config.yaml
n_layer: 13
d_model: 448
n_head: 7
n_kv_head: 7
head_dim: 64
d_mlp: 896
vocab_size: 8945
activation: "tanh_gelu"
norm: "layernorm"
norm_place: "pre"
norm_eps: 1e-05
positions: "rope"
rope_base: 10000.0
rope_fraction: 0.5
qk_norm: false
attn_scale: 0.125
bias: "none"
tie_embeddings: false
parallel_block: true
init: "normal"
init_std_qkv: 0.0289
init_std_o: 0.00567
init_std_up: 0.0289
init_std_down: 0.00567
optimizer: "soap_variant"
lr: 0.00228
beta1: 0.95
beta2: 0.99
weight_decay: 0.15
lr_head: 0.00591
grad_clip: 1.0
warmup_steps: 200
schedule: "wsd"
decay_fraction: 0.749
decay_shape: "cos"
final_lr_fraction: 0.05
batch_tokens: 262144
seq_len: 2048
doc_mask: true
train_tokens: 1062000000
steps: 4052
dataset: "wikipedia_en"
Each number is 128 + 32 x the weight over its row's rms, rounded and kept within 0 to 255. Layers, rows and columns count from 0. Numbers have three digits each. The size before them is the row's rms in percent of the matrix's.

# q: layer 5 attention query, 448x448, rms 0.0566, rows 0-63, columns 128-191
# k: layer 5 attention key, 448x448, rms 0.0561, rows 0-63, columns 128-191
# v: layer 5 attention value, 448x448, rms 0.0506, rows 0-35, columns 128-191
# o: layer 5 attention output (transposed), 448x448, rms 0.0465, rows 0-35, columns 128-191
q0 099:050138109144124122140157169110183096176156129091174091119118091151140120132107130138177120130094118143084120113091107104139146149102113145160146182118030135119097117137106133103118166066058113
k0 088:138131117126126124122181192170091098141154102104115203147137120120159118158152137123196144079142174146178130151133112107146103154142132123091152116147083167111139132077092110152137100133175164
q1 104:102092099084086176217142057144111130045115068176094124162125166071142147072139178107120116117171168120048166133133188130118156134151151130153157081101190128132159106165142117159108142091117134
k1 101:121155096154178103084092104072074175186127171128121149144135084175135171086141092127083111133089153112200111109115096149113104156125116105184169141120128110106149079115115105082100094153112102
q2 104:058152132070162096154136154145146125161169080082116128135122123144119179098119084084157091165124155137079083104150111144152159133123118106142078166092096174100090128101145200148134169126147121
k2 097:150192137158156110083169177142113170136108141116124064170182096049155103124146081155184139074086151107137135108140114117152136143094116096142109132129125160152159121143159125149085145162121128
q3 099:107061090110101128164192091121142113051137089137063131127076168108152101062100183079111118151162171102055090158149170087136130084159170140127188128080151143119131112118136109131097156101114138
k3 090:138201161134179101122115182129104138116144163181161075127134149163104126145154079115098111186111129102128180070093109085123136117136121092160103116134141125144102119137135129104081083119137107
q4 096:150152189183094092122093165132118100169154151103155139088131084108121107160102102173113146127117109132189190117095098188113071148142138108074103115145131137133107133115154099139092116079119075
k4 072:168099136199144134073166151128140146137110155069112127129145040121161087142150160166180131125130108107100092151122126086122154180092054157098175127145096123128124158140124109132170110143136171
q5 088:069128040164132148110130112152162115186162106068109113094116124170101159079098142168140110128094144112146063159144154138148144083067145163199076157087136168185131145140142158152126122115164101
k5 107:148130120133165107085097101128160131179148183139146077126134127158098115154170096119149149081100131088094155086096083128130095190134145071152110124105135088147113151135118116086166166163085126
q6 103:131080092085148161157137087134085053057129115151088093184088148113141116131075100127175138130176072141090099109166191121170130147121164121127125106091114064050159150119166113119086188119149116
k6 106:145119176074102150129086130120062096104114024169148112129098180162144160109156150081047102161098073082126133151150159039126094103175139119103114176101157153086129185171158093125110071121146156
q7 098:218137153146152109141108137075096132148139155142149161116148110123102134175166099144099161146090064163128147083126092156125085096164088118070109119192138139122084147096172105109192123148072143
k7 082:141137162161063106142158130135130126065130128064129142115087091123096117168115147090186115154152129189122105137148126127098173122126139148096141075129128141186131134161108151180091141145122156
q8 090:168141098158179121117094158058104143112157134100115113079167153160080119102142119171163183122112149106099122085140067126072160111148106085132194177175165120156128154140128140186125105117162157
k8 108:149087090200133114129155076142142171202112152124129142194185109172121091135114145157143136087118168128155129198127072120152090149132138120164116130088065153114143134115085179186190124071129190
q9 092:191144135104116077150087171126091127089162167126126200128195135064110075190130096087117133180130075133120151092092102126082060107168133109071183114163131103144155097095130102103135117085096104
k9 069:116101180190074113106144145139163121092139228050156058137088132119093115192166098129201128102070153166095137130079090163209160124115127113121140137121107125117131154179095173158107177171197133
q10 090:163113125114097065196110083119074133099148142059149117144201121048121127207171107145152140162140074115126159123113080129143098164156164148078111097099124115093166091068139107167126120155101103
k10 067:125189099184066142093152120110154122067151155108123037124066163163092095111148137185168208169095155129138125111148094161157144085135149101164101048144171124141160191145170166133160170155098085
q11 086:087156147092121096102113153155134100123100112140135110131127140141135151132185120144104089151068098118120077116097133133131078094066090165112088081156126142130110106110223122069144111116118105
k11 100:155134153091140177110055080106083159103134073153069120104168141094102108065078127158148159149108092165126167113130136094144079108100143162116146173134150123157110082153136116114129101204113127
q12 093:123162106166104059130128184181168138175141145091153133145069192194141173127141130116198124115076116117129147163177149170139149107131145158062132100134100107124111093105158141125194126083087148
k12 121:070109083164110106127107107081082148071178134118117171113148128079128134117125154128122099104143064141125189106108139110096116159119080050084189145093150082152127115116118096082059085097110184
q13 091:133124099128142185126162123132176174136106065198099152140112106143150182127134179126099130115104133143088063162110159118136156076146110142148076118144094093095134167161125146120138133130126142
k13 069:129121101127195136142170135152122083163043031116107198068157165132176168150112120098123091069095111148133122119173124064119138147134090169126133092117145100154169110075112119125127135104115125
q14 092:108130182097108062165094149143086111146150136085101137169151100124075117092121128112145108191152112094101159091178085109097144154066184051105147064145159097108181080141119140100106138150110136
k14 071:148150086076135222124134114063112148087135142174138147135072125135113110135102125130123121139122132111132096158193141138141123094107128101165114136140116167122118104115109111156124110177127109
q15 085:104089097153106085155144144119170140141147121053164126093120136101095142094199087151123115098113150132163087196142144105113121106141191125043150106089160101222191084188146115124105112091133047
k15 117:102157137069117162148088145147169089089142129108121123096136097100167175150109115135086117108131100127077139132157138144098103148098120129114205115155184131074096133158222152113092095126117133
q16 099:130157122146118148110160057154082189091100071126066145151118106135145115172100128085084134132147081138152166135127131119090148084194128171065093153148127126090186144068115130130150080157096157
k16 110:158129095125138123119108107162157098112074075110111170115190131122157074143117149137156160083098125163161116077121162069166165149166115155104160103182126082058087090131143147130184098175117103
q17 092:094131147118143076095121194123186106099096127177154063155084191116114108134099158074105119131076088153110098113031144152128154131087083158144123132187127160119122159102167106054124161137162119
k17 078:134090136188142123069094164106112134089149160156135116122124126150110148087154189129122120112140092190148146102125092137208101111151106164148129145075127106191169141128107069127063140121153098
q18 090:125135156166094164121098141079037088115064107078110122145129151113088076130114107165110119147128142126099167040109085043090121152156105113135155139125147134063115087127149120121137154141135154
k18 070:157139100072078152176123082122057102139131084127121123104151141135127127074096116153122146124107153097150055159152128115125173091102130134136058154133101171078139116134101200163144116109103127
q19 099:080126141134157119129143111093096129122096098094130093165037136088149087102098124073076077201121109131046130095148123080069081150082147148095139145100205165135194111102113083099206119118121106
k19 122:163161141103062130104094103145081119090134166146121157121097147164142121077125140131184155129140115127104136106158116069098128106159110104151122092117141098120164198110111065161052118172134122
q20 106:133070120163105154080189166113171167137106067065175118150107107178133159160173180169157170093109127143144064152098108175181146063168085130138135140169128150126049143151128152116170125100166204
k20 107:102122096131166115160177061162149055088094098175106130137069150127169224097163175116193193140160144127100114044175121102149132176150073193131115109119139126093131178142148137098209200141160144
q21 094:097133099100136080104078144103061144134172163154160137141077092116103090119091139172119129137114172160167186103079109039094131172134070080136155116161121165086160099152107158138125156213089138
k21 087:123147140076093173155128137086086161157160052121157141128127167089132141131132100156078102139125069091124077147154139174149134143111190106154077119087141142116102152159148128169098138108115160
q22 087:158161095113100126121103098121147072186159183093209092109080094138102159081124080142130105186101103109123144170126081124137156100127094131111136117141134127127102112143139126120158138105149147
k22 079:061153157115128122243074192105156151136100100145140144149163146179186099116070119090084104099170107104119149154125127145118113114135180073127103195121183102084164149137077155108121105086169139
q23 106:107116142132136088094126141192140133228137128124149147113088135189109182121140162098129077108081160117154099139128115097203178150145117107139108133106084138140129124122144115139148087129153102
k23 091:136140123150181142159082188137142164114137116141170152141144135066101163169172117131153112107118173102139141143118204101091143116153119071134092105138116116109167139109183160149096160086170147
q24 101:118147113144158092109135108155115134101128089100134118114176093093108158189121108024158133132129128158183112127141159088119086113142136137139124108151105104074103155107078170060076146098116123
k24 104:119119066109152064131189099136156138097143132113159133108142147141161105138047168175131190195137128126125119089103157127113092119126101125141175047126094072094081125128156105164128142084107170
q25 082:108111066139143095095061079110153148149169176153094119101176090114173089135119186185165141102115142143182149158120126099120136193116107112170173084077107099160136134194160110153106074193153126
k25 071:124131107128076151078185140089155096091109166072166104147062087088063120146117133128189146092078193105113142165138114156153159125115147140122154093116147086132123113182145174152080128108190101
q26 093:079091109158139145163106151118139099112107111085110165162107122156156097118179124102123166139182097184102171109122179168106172121100149118083117148143099113087080123096133142079137141121107149
k26 098:121088125195116102097148116131105142090100150111108117128082142151093111110151145117191126120114082177089173058062133141155107143082150164056068103133136075115102194137140079083144102097186093
q27 104:142080184080096094082137138152174146119143109114137139196130142122105148142105158119174120167135091144129061165089141094129065132162077129139079118099123099131161077157099130110138106167125115
k27 116:171139149123160168065097142113133100117150200131092107159158142097141124087108156174161128135126102123116100186200080116091089162128103101127108086118054121142159108097110147123132101131103138
q28 101:072119076092143147163065116151100117082099125147156166159085184116123047129123080173167102119093133129057164126132146097110097168140135166153136163200143101173118130092113127169131128146138136
k28 095:093041132170094121116116106152067101105081121155136125171090179107142115129145139159118146118132105121165119128162082138073179172152115150115110171093161121163122164167159135118089078153105171
q29 114:117126112102114142118153054115171155124153067039203097130103087118164100132123144143162140148164196142132148112098111136145166102142140116134176166173152119123162135130057101159081084137115083
k29 113:103178119143085082092066100159131064171130106085163126142109148134136119137128160153112176127182183112132154142125115163164115156087124120155136117122185130075136152128088084175102136182107106
q30 109:072131114170053155103166131141107085141089143115103161104123141124199113192188108179170112096146102107115127184140148131122049139087152140164104206152126131170126120174096135075130151104103069
k30 109:146093090129158091151135115128172151084150167113116179096192108104158144120133188092146122155103136114148165061121100097132167141116120113164111076120088123150141150109112127096109153150062141
q31 109:093145120138120078127084140135100125112205129157188066124135125116094178110114086127116137137114142161117112220160166224140133089102080191160116118115083147211065167110147105102110108099146115
k31 111:145130108102129122112104063129046178141168154150138128170143094167137119132102104162111144106218148118118131199119166153110120108102148134099154143110172116088132130178112176138074101134139106
q32 103:146146146118136142081156151143115088136084111130149082196127129112157167091155142133092143175104104127013061079161075112151172125152119125142113143143197122111138072176152157088074090185112118
k32 101:162109144154148126121167135148119156099056165157105116169083138083122124134142199138200134169053150129178118150185174111152138081142121104127147130120072112144186160079088152083165128146141162
q33 115:117164071072157065106138127160121105139126110161104123151108181096099126088144140131209166110158141103098081114130134133111230160079068164095117098120136154167127104116112134156096136113092153
k33 113:143156164163104135185071156087163134182130141075129121144132134115089099175157075154100133130120105161086098185118145126139084080140116104112126129149127135184138155128087126128093117154099115
q34 098:093073067113178139105164057126139117098077091143077100106079126178125136128140113121150147087146101067184142100172129093119100148128189148119169135120068119097164092098134130178162084137153149
k34 099:098069114158112100146101146129147122119109058127169067137173129114154180117095126099166122089161144135103149103124150110103119183124085185102145111122086103092150107082120153079165106080133130
q35 109:096136170112067119164143164103131175127145169160202113129111150100126077180147170130137154146103179151101099107126109147099153141062133082111128228113085152120082093195183153138103133127150134
k35 122:142157144071089139147151105064097163113106146143163090086131097113097117078124103098071160146145119086067112154154133139137170050107173107147102128144125158128115179190162100151122117161160128
q36 109:074089116133141140129093198151097138103140130117113126169127127166119126138104140128159122071084161141171176144127059166149113100133098136018136139154118157105117162165156111138125114173147064
k36 108:085142109152151094131047176149148132159103109132147136151097214147111155086121172073148116085148145066099198166169142128136133177186176096124161102132097137119163094200166137166105145108116134
q37 108:116109132091132108154174108176134080167060118167123159134119235189116180155136121128117131150091082162076109184174129079187138084141112093146184078140121100099124131147113108106118147100153154
k37 111:123119157155132065122103172173118142134095152068149135137088146112108116142107128143175093143144151069101132088134117171151148115138149124107176082146142103108151138092071108086170065135139126
q38 110:200072119160156159145133125120149111103101123115110138089087096146091125136120125176157123140163143130082065182118130082178104103131127171115157122082106139066117114159117040123125076072107162
k38 110:180115137182189090122089136129100068053106124149066092147163132191121169110156156149168133118100147141048109153111092110162106169124134154146090179187170167133144160110043086128085203174137079
q39 105:145078172091097140138138111144062086165096124101124152130083116132151091149163129163126120124139094090101105121152085177090083101178186147144154139165128157156139097156132060144095138137146096
k39 111:103114145169060137108095112151101082095129125140104196130151131115173073109088124114121077170146150101106175097184063116135111188138121161159110072171153129155107170123115138054105124166105125
q40 107:140145160166114081126134072093135158172153098076141089147121087155125104182121194136142138138123198156116059136093122110117136078147056071126155197082141191138107083152146081162107076152097070
k40 109:183196102139102103114146092137085122177121151127146149149107093135118130114142126134119122167112157093140082154141079136077137117157109091178151124079121102127162143079130090218130158156124158
q41 099:193120087113107138123178151102121156195183129143138156170150105117121178074137165149170196167145068089097084158095166172157110119166104147186193138129166155174137125118154150139091131110086065
k41 101:132123058124176122087161121123143133157137110137102183113113184162107225118133087128088152154103156068173045146126101138109063139166086133196132160124092112140079144063141112110184181123019096
q42 105:116147138146126143123168104064087110134114081100130089071137118146113107097134111131121135114142134097125155090110162158096122161127163168158126151087144178121158145067135123077072143128160035
k42 118:193125077133153109147172122086062095033142118157137130167135142128113090135139179150173165145152116122159176060125110123145081095117169145117100151129127133141121207133113122109139145122167137
q43 115:108136169122125120191082177133105132156136185187118110097099160133077165154119176117170110088161128134185154161124107123111065138108142149086090147104177131165146056113186179169103198095120130
k43 115:124123170136099196071111166135071227202178149108073148050143129086129109149127122107118144151133081175085111163124111091093143153148208099124124121113111146187152132124173061142131136096109098
q44 119:176132113133120132076101094167172188119180106169086136120160096112124130134158105128141128128119143084080051108206111138117154161124169100106083111129090126105086134148187106101137164169114107
k44 118:150159091121132153070137117112141145128093129173078123130148094127074012176142107119094150143082149089126124205146163121183116172164120191117130136120089099174077121072130140152129111117166068
q45 111:134145168129174108109148098136102097175084098117162075132144114144130108118114150122103087165139134107107199068103170136143150065126156156174099117095141089082107116156080121159143151130104101
k45 109:184124113161163101099172112089067135149137117184119145123149169106105190139158153131127068184109092089201170098141125100173127167085058144162138134175119129127151072067159173117127156099163120
q46 103:135109125165120106113137132119188152219099117119173080165134120127129140124199095156129033130120096108167137184169097095064138083097148102128135128147181081130076103148108084148139139147071193
k46 109:081117165168167093119165103130132131173098112152153091116131079094164142167090105097185090155192110191098197106099068101125164143188143137123092158130111087158095135136115136097149115155155099
q47 110:145138111121072065112152059096088148146090125087151136076152119127127142175154119143178158103121078143159165122100081060098230090123120140191090152087112169089115089075186114095084144167132123
k47 113:169086155147093086172152122167099152156135112115165114136078065068135066180125167130205201148125132119131118139105122118127109117077189136142104118092111105120074146097142133121102102128148152
q48 110:111107152114099180097123099124137108136151152139177101137182125100123144149098129135171158064159154094138103149129143170092103147071158140088103129081131129148124109135145089118159082101114121
k48 117:202171156118077120081128095097121126120142136112120160135136116081061100103179130102120127114076101098115132086126128117124128157097147155066154142138140152193151157101142080108065121180181116
q49 107:139092119132154144130123101173114093098077092167149127115090143143118140172139146128140051125090103110107160115093100124154118150074140092143181109139164121185136146136165137137168162154138114
k49 118:174064206129072103124151146121158160121096132108114179142132080080091139160125159124098099137139115124099134138136122142086134126155148104083047112122092157136216103150085191136129083102141151
q50 106:099117090100119132150109063216179115131104169101163110100164156120143071173092153108118078092089161164144160139169112108107109096126105046082174077191141128065090107187160070136147135048129158
k50 115:153091102123105082162152070096182128093145109123097145114122147170141167174151174062151120149168124091099138117109167143038160109072091087079121086136139158070149090156091189110072097107129087
q51 109:155099149108089121093115146143088174123117102088159108168164111107117110130140164077110189155108092132087125096087119084110078152206154130096175113120131091147135169114144127094122145107119132
k51 115:134140141134088163089135107121140127100132045169142186131111170150175169091150134098099199152126099136196170131133125119125187128156104132113129027199175113157124155147127135106102113119110180
q52 102:149114114124196199112153098158102072111114084184136141146120078142121117152176107158082122149115184136089109138138109105126169106191140172122113131167139109124110112091114119149111105151084143
k52 111:152179072117247132120150123153097100145113084128144149158125133137187132101099106148131101112093145073128141042154123107183154126132078163130116194159119104153132067100136117133100125171121139
q53 109:100113116117155152139141108161101148157120149116133154116152134074124137162075053105130121111097137137167108130176130158173148151185201143186096071059129127130131136090111181124137085181152111
k53 112:095152137156100140096156103153121169172128115139143112077136114143125095152121091137101141112113132133143133113210086132093131151206152129129138086171089123087146122089144176106067110115121090
q54 110:097155139117148089078114160157153160149100129131173182139092180151081170095152124120205140139107148087151121121068168180179100125139090146133158149098140150136096153148132123120076110075168100
k54 116:077133147202142119104073133169080165139142159142107134121129147197138150145133123165165084146141072133160135128074077131142122117063116141169116109099176156131172173111145115154126058137165135
q55 107:202120130122084138124121114174115128145082086167110144102122125105115155120093144105129080116086143144090165110093130167168141097183106162092192112131159136146158161128136126151112099114130122
k55 114:132108157157126128119147153125168104083076136086115113175130124108136095144099160111196099120138120121133127135159140124104119135131161110143139091133124145115166131100094077177217123153078144
q56 112:098110180164119096108136157137158085120120060109127095121152110103157126117170204150118085128161101158114084126130044073108175142075146107135112083128114125118125082112132114100078107156114108
k56 117:166122102162169092103141100135163148145133096073121103112084194102147146105180152105167148104109125147099126116195153049166081076077130119175092101102096125180172074154142129138095149134161134
q57 114:185125143096131107164052134150128152154180165158102143174116191143087157118146105123093129117145117158141124107099122139132140097146069076133154109103174151142078145128158149155099118150113185
k57 113:113107133172110126154124149153109049103166157147091176129142130116065155133213147107121109129122113179122149106119182139156095174183127084156084095151118151117146074107131100144056143141159126
q58 107:156165131145114156157132107072160174118083133092171068102145112113109131203110156168194137126167117148186061140168093081144149107126145090150163151146146104090101112132087169168143103125085043
k58 113:181161167127155163156149161090118106081170148148108086175171111086079140120154175137136147124217128135089139168170191171106143088120109115147134079148115140178255089168154191139128109105075137
q59 091:095121110079145183086120116173128150112099087088109079158125136122113156183142117100185124127068084149108123184140096195180145125136138157137142153142138081137148164092117089113220055148175109
k59 089:095135193145101124093092127136129133191080136126180130070134146139126134114115114098124091135089138100105147118166148111159141154142165166117109144124148137098193108062106218088091062132146157
q60 100:125135139125127096096125150154172149091179102133122095140132144124172134150107095067066150162135135092077149138153100138155108068116160179129124119115167135081170173096081125137118174159138164
k60 102:118115096084094115147117108156117124199175118168093144072130160122131084139099118130108123147042199147157059122161120106172132102135061050150135077129117169156147113100087133156125170111092113
q61 104:112093108098069129109177115189193106098086083123131127101153112075215145112148122136134094125146133110113141120094116122144076157080133144104136099134117106155147128151128126127124130140112156
k61 105:121164116126121126055119077169158105133119094135123095179100118083124125131169159156127076102082144116117187093168149142122127150140102151144085119139137093165191109154117145122117143159134140
q62 110:105166070111141153150190087123154142122090118178096106087166135106148137096135128157102103135109131077127125160096094073114134177088164113157124118162134162162151168131112102071136103137113117
k62 110:108121102101106115107116136088158136215098129157113108082137135122119201152129102115114135156129146174138146077121132108148119133122122122189109135113153162182136108107131100108043172132166181
q63 109:146145099119143100156158124117173117118181151169148174150138066171155174070151082149152157129176070112111089149127150130112103103134137148196172098102147123099111077101152149166133160099071190
k63 107:130133117123096142158143109166127109126165135136150128128150083136203161082130103103113101136159092178096079157051131160137091158120121192117074159107124119182124128112162117115209155143133127
v0 104:120130066030145154136105125164122098129140123164133217153095111152075140116119145185127196135120169144103097134144105111132117082104106118163094149164147133082125072161084071128128168156121139
o0 109:127125163124091086098184143138110124072163153091090060106153129115141048163139140103078037155067055141172144123133136119124159135175141158109199137104144156153164151136129147117142078135133107
v1 102:177087125099125118140107172152148147111053174191159091143076176135143075137161128108150120087134120143130113156142105130120124112097136135142126129151167114099137092103093123128118160139111110
o1 104:118152124137102145085198124187130108168085124106110123066154108131091181116085115126145103169123176103153104115120135132156178122181117095110172099108115136118107138151097124096169026157120136
v2 114:135094089141095129163121137150101105105126146150163139045058128139141102170069091105169151172116165108140189111125203110156162116126135140146122090154121097092121172122128152089116190130167109
o2 116:119136120174190111147089168096074140102102131115096166123137055164136120129172115134119114096115152155103124112119123149133104118158134142156170184139207099133114093134133111197080155155123124
v3 110:165092100122129185128102077133141076145150089117108066179063144140189158156123150131167176125133122153116104078120117142060120129116110088161141105165143109129109062126103137178115143107152140
o3 110:087100140156156080124153202110196113117117142101135133038146155198116092093184069091124157101122142102135121170099152164183136077161138121122158156134165188130098135098133147118142099057121131
v4 106:084108167124089126149158172110117130101130110044118127130120099179094135097114129104099081121163117091154072102153139158114175080110101144143147174090112159075159149122118114137104202156143178
o4 104:160125087159152119090162101162140154200110133165216142187123109097082080121121147155131110101107175145090116176085058091166135176146155059140109075114071094163100165118123146075134084166165089
v5 107:082109106156195070129146123115107131119059172099133121065176180093085106157095174147138105049115119170153140165130092114141166144154104140133121205102139105146140131160092072155094132138126156
o5 110:122164128099060114187096169158107121102211135152180169116107088135107136126164074070118095168099053142145142105099118151172152095171083147111087149149127139131149105110170138137163150129121124
v6 113:116163123114108106138168069128137093137118171143141065131167094119161189086145162111179152104128119080138181106188133154125069088166087075153120062183133161101103112136090150088073113127134131
o6 110:137108170170153093134087105079132159108105081144157170153089134133138104147100114143135119201100119104132095139068093133077121134122175107130130155079085119131199139119105111128125112148092167
v7 112:186106166143179108180133124178129145148083085126154103137146139121084106128093168141137122104151149112091117134161151186107075148132151079151098144169151126075151154098067155113069149120131109
o7 108:087163116084084106097092108109150115073115136102108111095122102117122127112122051118127115149071130100181179091099093075109102157110095173142129101123083135138141150086157168131144141163134152
v8 106:113084113128159114161131122136094093104072130113121140091108092112182112115084100077111127066072146073083107109143137197120175171071104147096105134105126140102138131184087101126169108137126092
o8 106:129157112187104188128165141094182122191115135122165096136154150144113143165139134133175130142163126104109109178061130099132162134148116133152162166172193108153085149095157151095103140080159099
v9 105:120126165097177092175141148153129137172111137120134124128135141091119150124136144149113163062161169190160156069125091122128114136157145148141162140174154110123058062089109149149100131091108127
o9 109:113143108149063172134034120111124100095095110097116165133105217172147138126146153092196173124098095140114116176099171172128097148107144124085079146101075162116159108128132158103157114143151155
v10 105:178121206206075157144145132166158150127136120149127136102104126142056122164131096132148119189156120107104078148171123143133097158189089103115087117151085197199188137117085130112153124138072145
o10 109:197165113110103168114128100152173111107108136145201069143164191113145095120077143121123136104079171096113107130142129063112131142130141111152164138052144122101074119128149153154082130096160156
v11 108:133110186177126129154134142037144151112129099150141176140145124181135106168099169160155108097195133079154126144155127174146045173147150131097128153077122188130077136130155131102130101142132109
o11 114:116091106088145128065149107173112142105123148123127090119103111149110180081143099111044174095096115108085138135089151131150178069123169155113108118148104022159182130120121144166123097087148159
v12 111:165211121056117147075082178074147088179145142163131161110119117117139125070134148105145090168090119124164121080158101190105155111136157131070145095127106125139109148113082141106143108136176136
o12 110:047111158130122103194188073170104100106176083119135109154110142153117198159099160174145131109144147100078131148097104115123171209114155132217175141106122151124141119144155133148132120107095140
v13 101:135084148127127078169175179104080124144134163126140174131111162096146123150134133168098162136087172083109074091062077133105146121169107103123129134133110183146166138139154131197142109116115159
o13 111:151114096169093128123120121100097145072159131169130183098119093176132136126133141156130149123119109116175207228136129125164144217129186144149116106131128093081072162141101098140111136144119094
v14 113:139090221123155175135139061107114158143172131089110131126145137155098106116109140134132093153121159095118105138124162174142148146087123141142118143174142178077145147107109145095080144080177191
o14 106:130065072159107107122107152174093094098101110174102145113127146116176131101132089160139181093074153112112106128172111087089187071165129172105112081135074094094129129102132109119152111167059129
v15 109:148164118118136134190112108112050136122152157158157151107147112139180127093118132076174150153122112091083152166096123089087165147158080053097161090103087089154132119111134092136119177140051159
o15 108:190127110204126066148150177102159156137114135103179177189099074134148118182081160120094102112136155114158111165142087163194094145117140139132161135137127165165069080122091129128162137114116131
v16 115:135131136130145184161140140160096147154170093140140161109133144151146119174161152121114141141146127092127121094163131093113156112171100110090135168138168152032176153125099115136131047124135086
o16 113:142133105127107123101153177123053100125121123121093103175166132124131156092114146161114169117136112158134167133094087210150136134181177149138107150083098115131079099182166141141129181179056167
v17 108:161116140125118157102083170177104104136147144109100117165169096120098105163083166141124150121181163158136108131152156148152109119136126150116134099140141137086117115136072137121113183121175120
o17 113:095108198135162174155146096069108074143106170082147109122122093152150082131169109121154092189157091181119121114122097116101172134139137120106108121146100148128089159116130102150205102131153146
v18 104:139171129116126112111118126159118142122080115137123165154123156128097116093161116106118110212071110155169112066109137076159079162124072138065165087041133168163174095115120139116155091149112150
o18 103:137093104125121115080170124128140093112166189135165103144095119099145208096083166087126160080183078117110125148087118154133179138152145149141108148080136087129109098159109170158112211232159166
v19 112:130156132145196122105127135142170092149101116131143138148060067131101174133086117156119151083122111137087191193131074207097183147090140102123096168118115062171142133164158128141213187126068119
o19 108:096092150092152122124210124147073131096129092107085093119150144115081127126153137176169121151124093107144106094137157050126115178157116113118137142062152122096110158068111088112114058090113093
v20 107:136083085140133121105175165146100186110147142172134088046153108085136108145135081152111183098201152121164122084127152128143116117159144130108107089130101138156111125128101145111105143127127115
o20 108:119154145093065209117072099135130107118104085122120179182135108157140111113106148139142091123102125108137105192151142100124143138112128143107157168122154066126145084138141089169161082159174140
v21 108:104176083084132131140156142174148105106072143139167097132080159151117159154153126128118168118149085136192101145096142115109107113190099144086151121110127101080132106130123175087156122120098102
o21 109:143095196133141148000113074140155178106133113132120165118188127112202120084157180146164062110080125122140116142092055151144142091108114093076109174127088120122116145144110082103104172160179129
v22 110:157128076103122174101052182121179137154072108072108107117107174136122179114157082143139120134142050130079132096080052066120176101121119114126118131165106228105130108143162115111123118156149153
o22 111:151169190154136150126163126189122103140138119178141143078144157137111146130144106068068231133082126084152125095103128157159092185128087151106134115102108100139116171101124132139165126124147118
v23 109:142129129098117037081151111120183119132116100146101119103113135087103105136132131147076143196117128104148094072123142137112080185117063219068158106118055121154176092089136144117129062141075120
o23 113:110186074132145170170073065148127131160110078098120147160132127160130138158063114145119132100084105153165162147138107111195160114182103068119111135164138120044153105170136132134127205104140149
v24 110:140151113122100114094110080184153160105117131132160112191168066162127182094134137102169144133133118219205108143212122125200129111158086141125106112114130098156160145146140104070102124118131118
o24 113:144109145179166146121150076088106141150161164088051178075148198077107126134115130112082127157158096063133124100071148154033148117143107132155160114101121136130111116113110158150168081154160151
v25 106:126120117144133153174099123147160122113108155182153164108136097225124112141120106078116166057107130158092114110126123179124130178158131137139157136088170148122107139098128125137110125128099139
o25 109:113160162120125116101152141136125135134102117110097114152119140096153175193132168160164094154104134101129079131126135120170168152122072160072139090145112139101129095160142130146205148147120121
v26 105:109167103113177099123141111106154136119148089114136125090116084166188122179139102118119133166101127172132118097113114113136106073105084143118073110174139102127114163155175115103087107141084124
o26 112:143139188164137113139179131088121159174083185101167112160135156075093120150172115094173150106140117122052145148195134177128120151162138095112144156157151140091137124070086149115107159074167113
v27 110:212108081107120137132111123130159147126092067092122102122114160119085161151129120149048096165086109126126172116150128079164103129096169094111121105111170160173067093147080148063101126082064126
o27 110:111096091137115144118154166198188143086099109220108109116073167159146134119139133062142162136111165083120122080147112121118120124156102134175161124161074168101163177100174120077166153146146133
v28 107:138109092114127124141089072105122159162127108168115120105129147107125145166137141118070135094138151149168090149167105211147214146127141130133110165066133142131120110124168165132144110109117149
o28 108:140168173188153151149183152164152118144110128104103144093119144168123081076099109222213111159103124151105161136104119044135151121132138070099117106161154142139191146116108086082131112140122128
v29 104:154137138170144182142155143176120140129162158143134139089170127105147172131120136111097135109134098126142110129146151141118119105098120151050172139125091114065167120122130105109153203136174154
o29 105:138097129155020123146139125062119097103147113140109107119113067135100055151169122165094099126137146146107089143098070151140136113132138131195127132150149150165114142148087135148156073165155123
v30 112:161095126109128130140111093162158171137093175123164152147118101073173141113168166117138134172109098116176070122129109089147120130117111062105116087193084075150142121110134142065092149092055118
o30 110:097160122118150156081128109149119162134082107108105081144099161131135093119078064128093177111142226209121130121101136147083158075197112172148191158069144119132157110160112067161135113141153107
v31 110:161143068061208109129145151149142201109156067082107148125134150126174103187112120116166115171103155137137094123146162128121098135105196132116163092147070094160173128113108140160170095103169113
o31 110:118120166151074099088100140116084152158089163079160136159134154089118140089144063106106138122222141188116194117137114076151189119211111069150147139084216105088122141142149108156113161145095124
v32 108:133180109132088159155078054085147136104113141157145113090133094145160105129183125117102202113070159159205093120119175108057160132122084112164080092136147097139148164136105183123157123138152052
o32 107:086151090115194125155179124142065112189104112146126123092127168142153096165082100130123152101184095121094162141174088136142147187171165128092107204134117127091139097109121107131126112107161150
v33 104:125166149099134087181147176137139149118108074090124217123112156142117130120101100080115138137159079123170151097131114133133142115130161138119108074124155163082146137151130157113157116193169213
o33 106:162183121109131212071108087125119088107171151176124079153150090051181179107170148149156094155089140086128127113098197135099164161098086042193140201114119149131105112128108152159130072136100106
v34 109:136122118131140163113180080134173075131118138083077113168110166137105142127072139151130074121089122061157106125087121159122174126120156147190145193148128170165130129131149112067148159167142125
o34 109:090128068129113141135089171142082094112128122138114139069118125123143140106102157059085083094149109152096128110141110114121082136157074094130142110091136096155098100098157123170125103099146093
v35 117:082113060109162121095157084109183147154114140174167172173124077120102168179178118126107132152171088137134118163081144125133128053090164154124149162093143084171184121175090133127121143125103147
o35 110:155139194162123122151137173139062179133178097134118117105142104156167137095093177102187101130121151145143126127155173111160125201209147068145149103172148190135093109156120093152116139150139122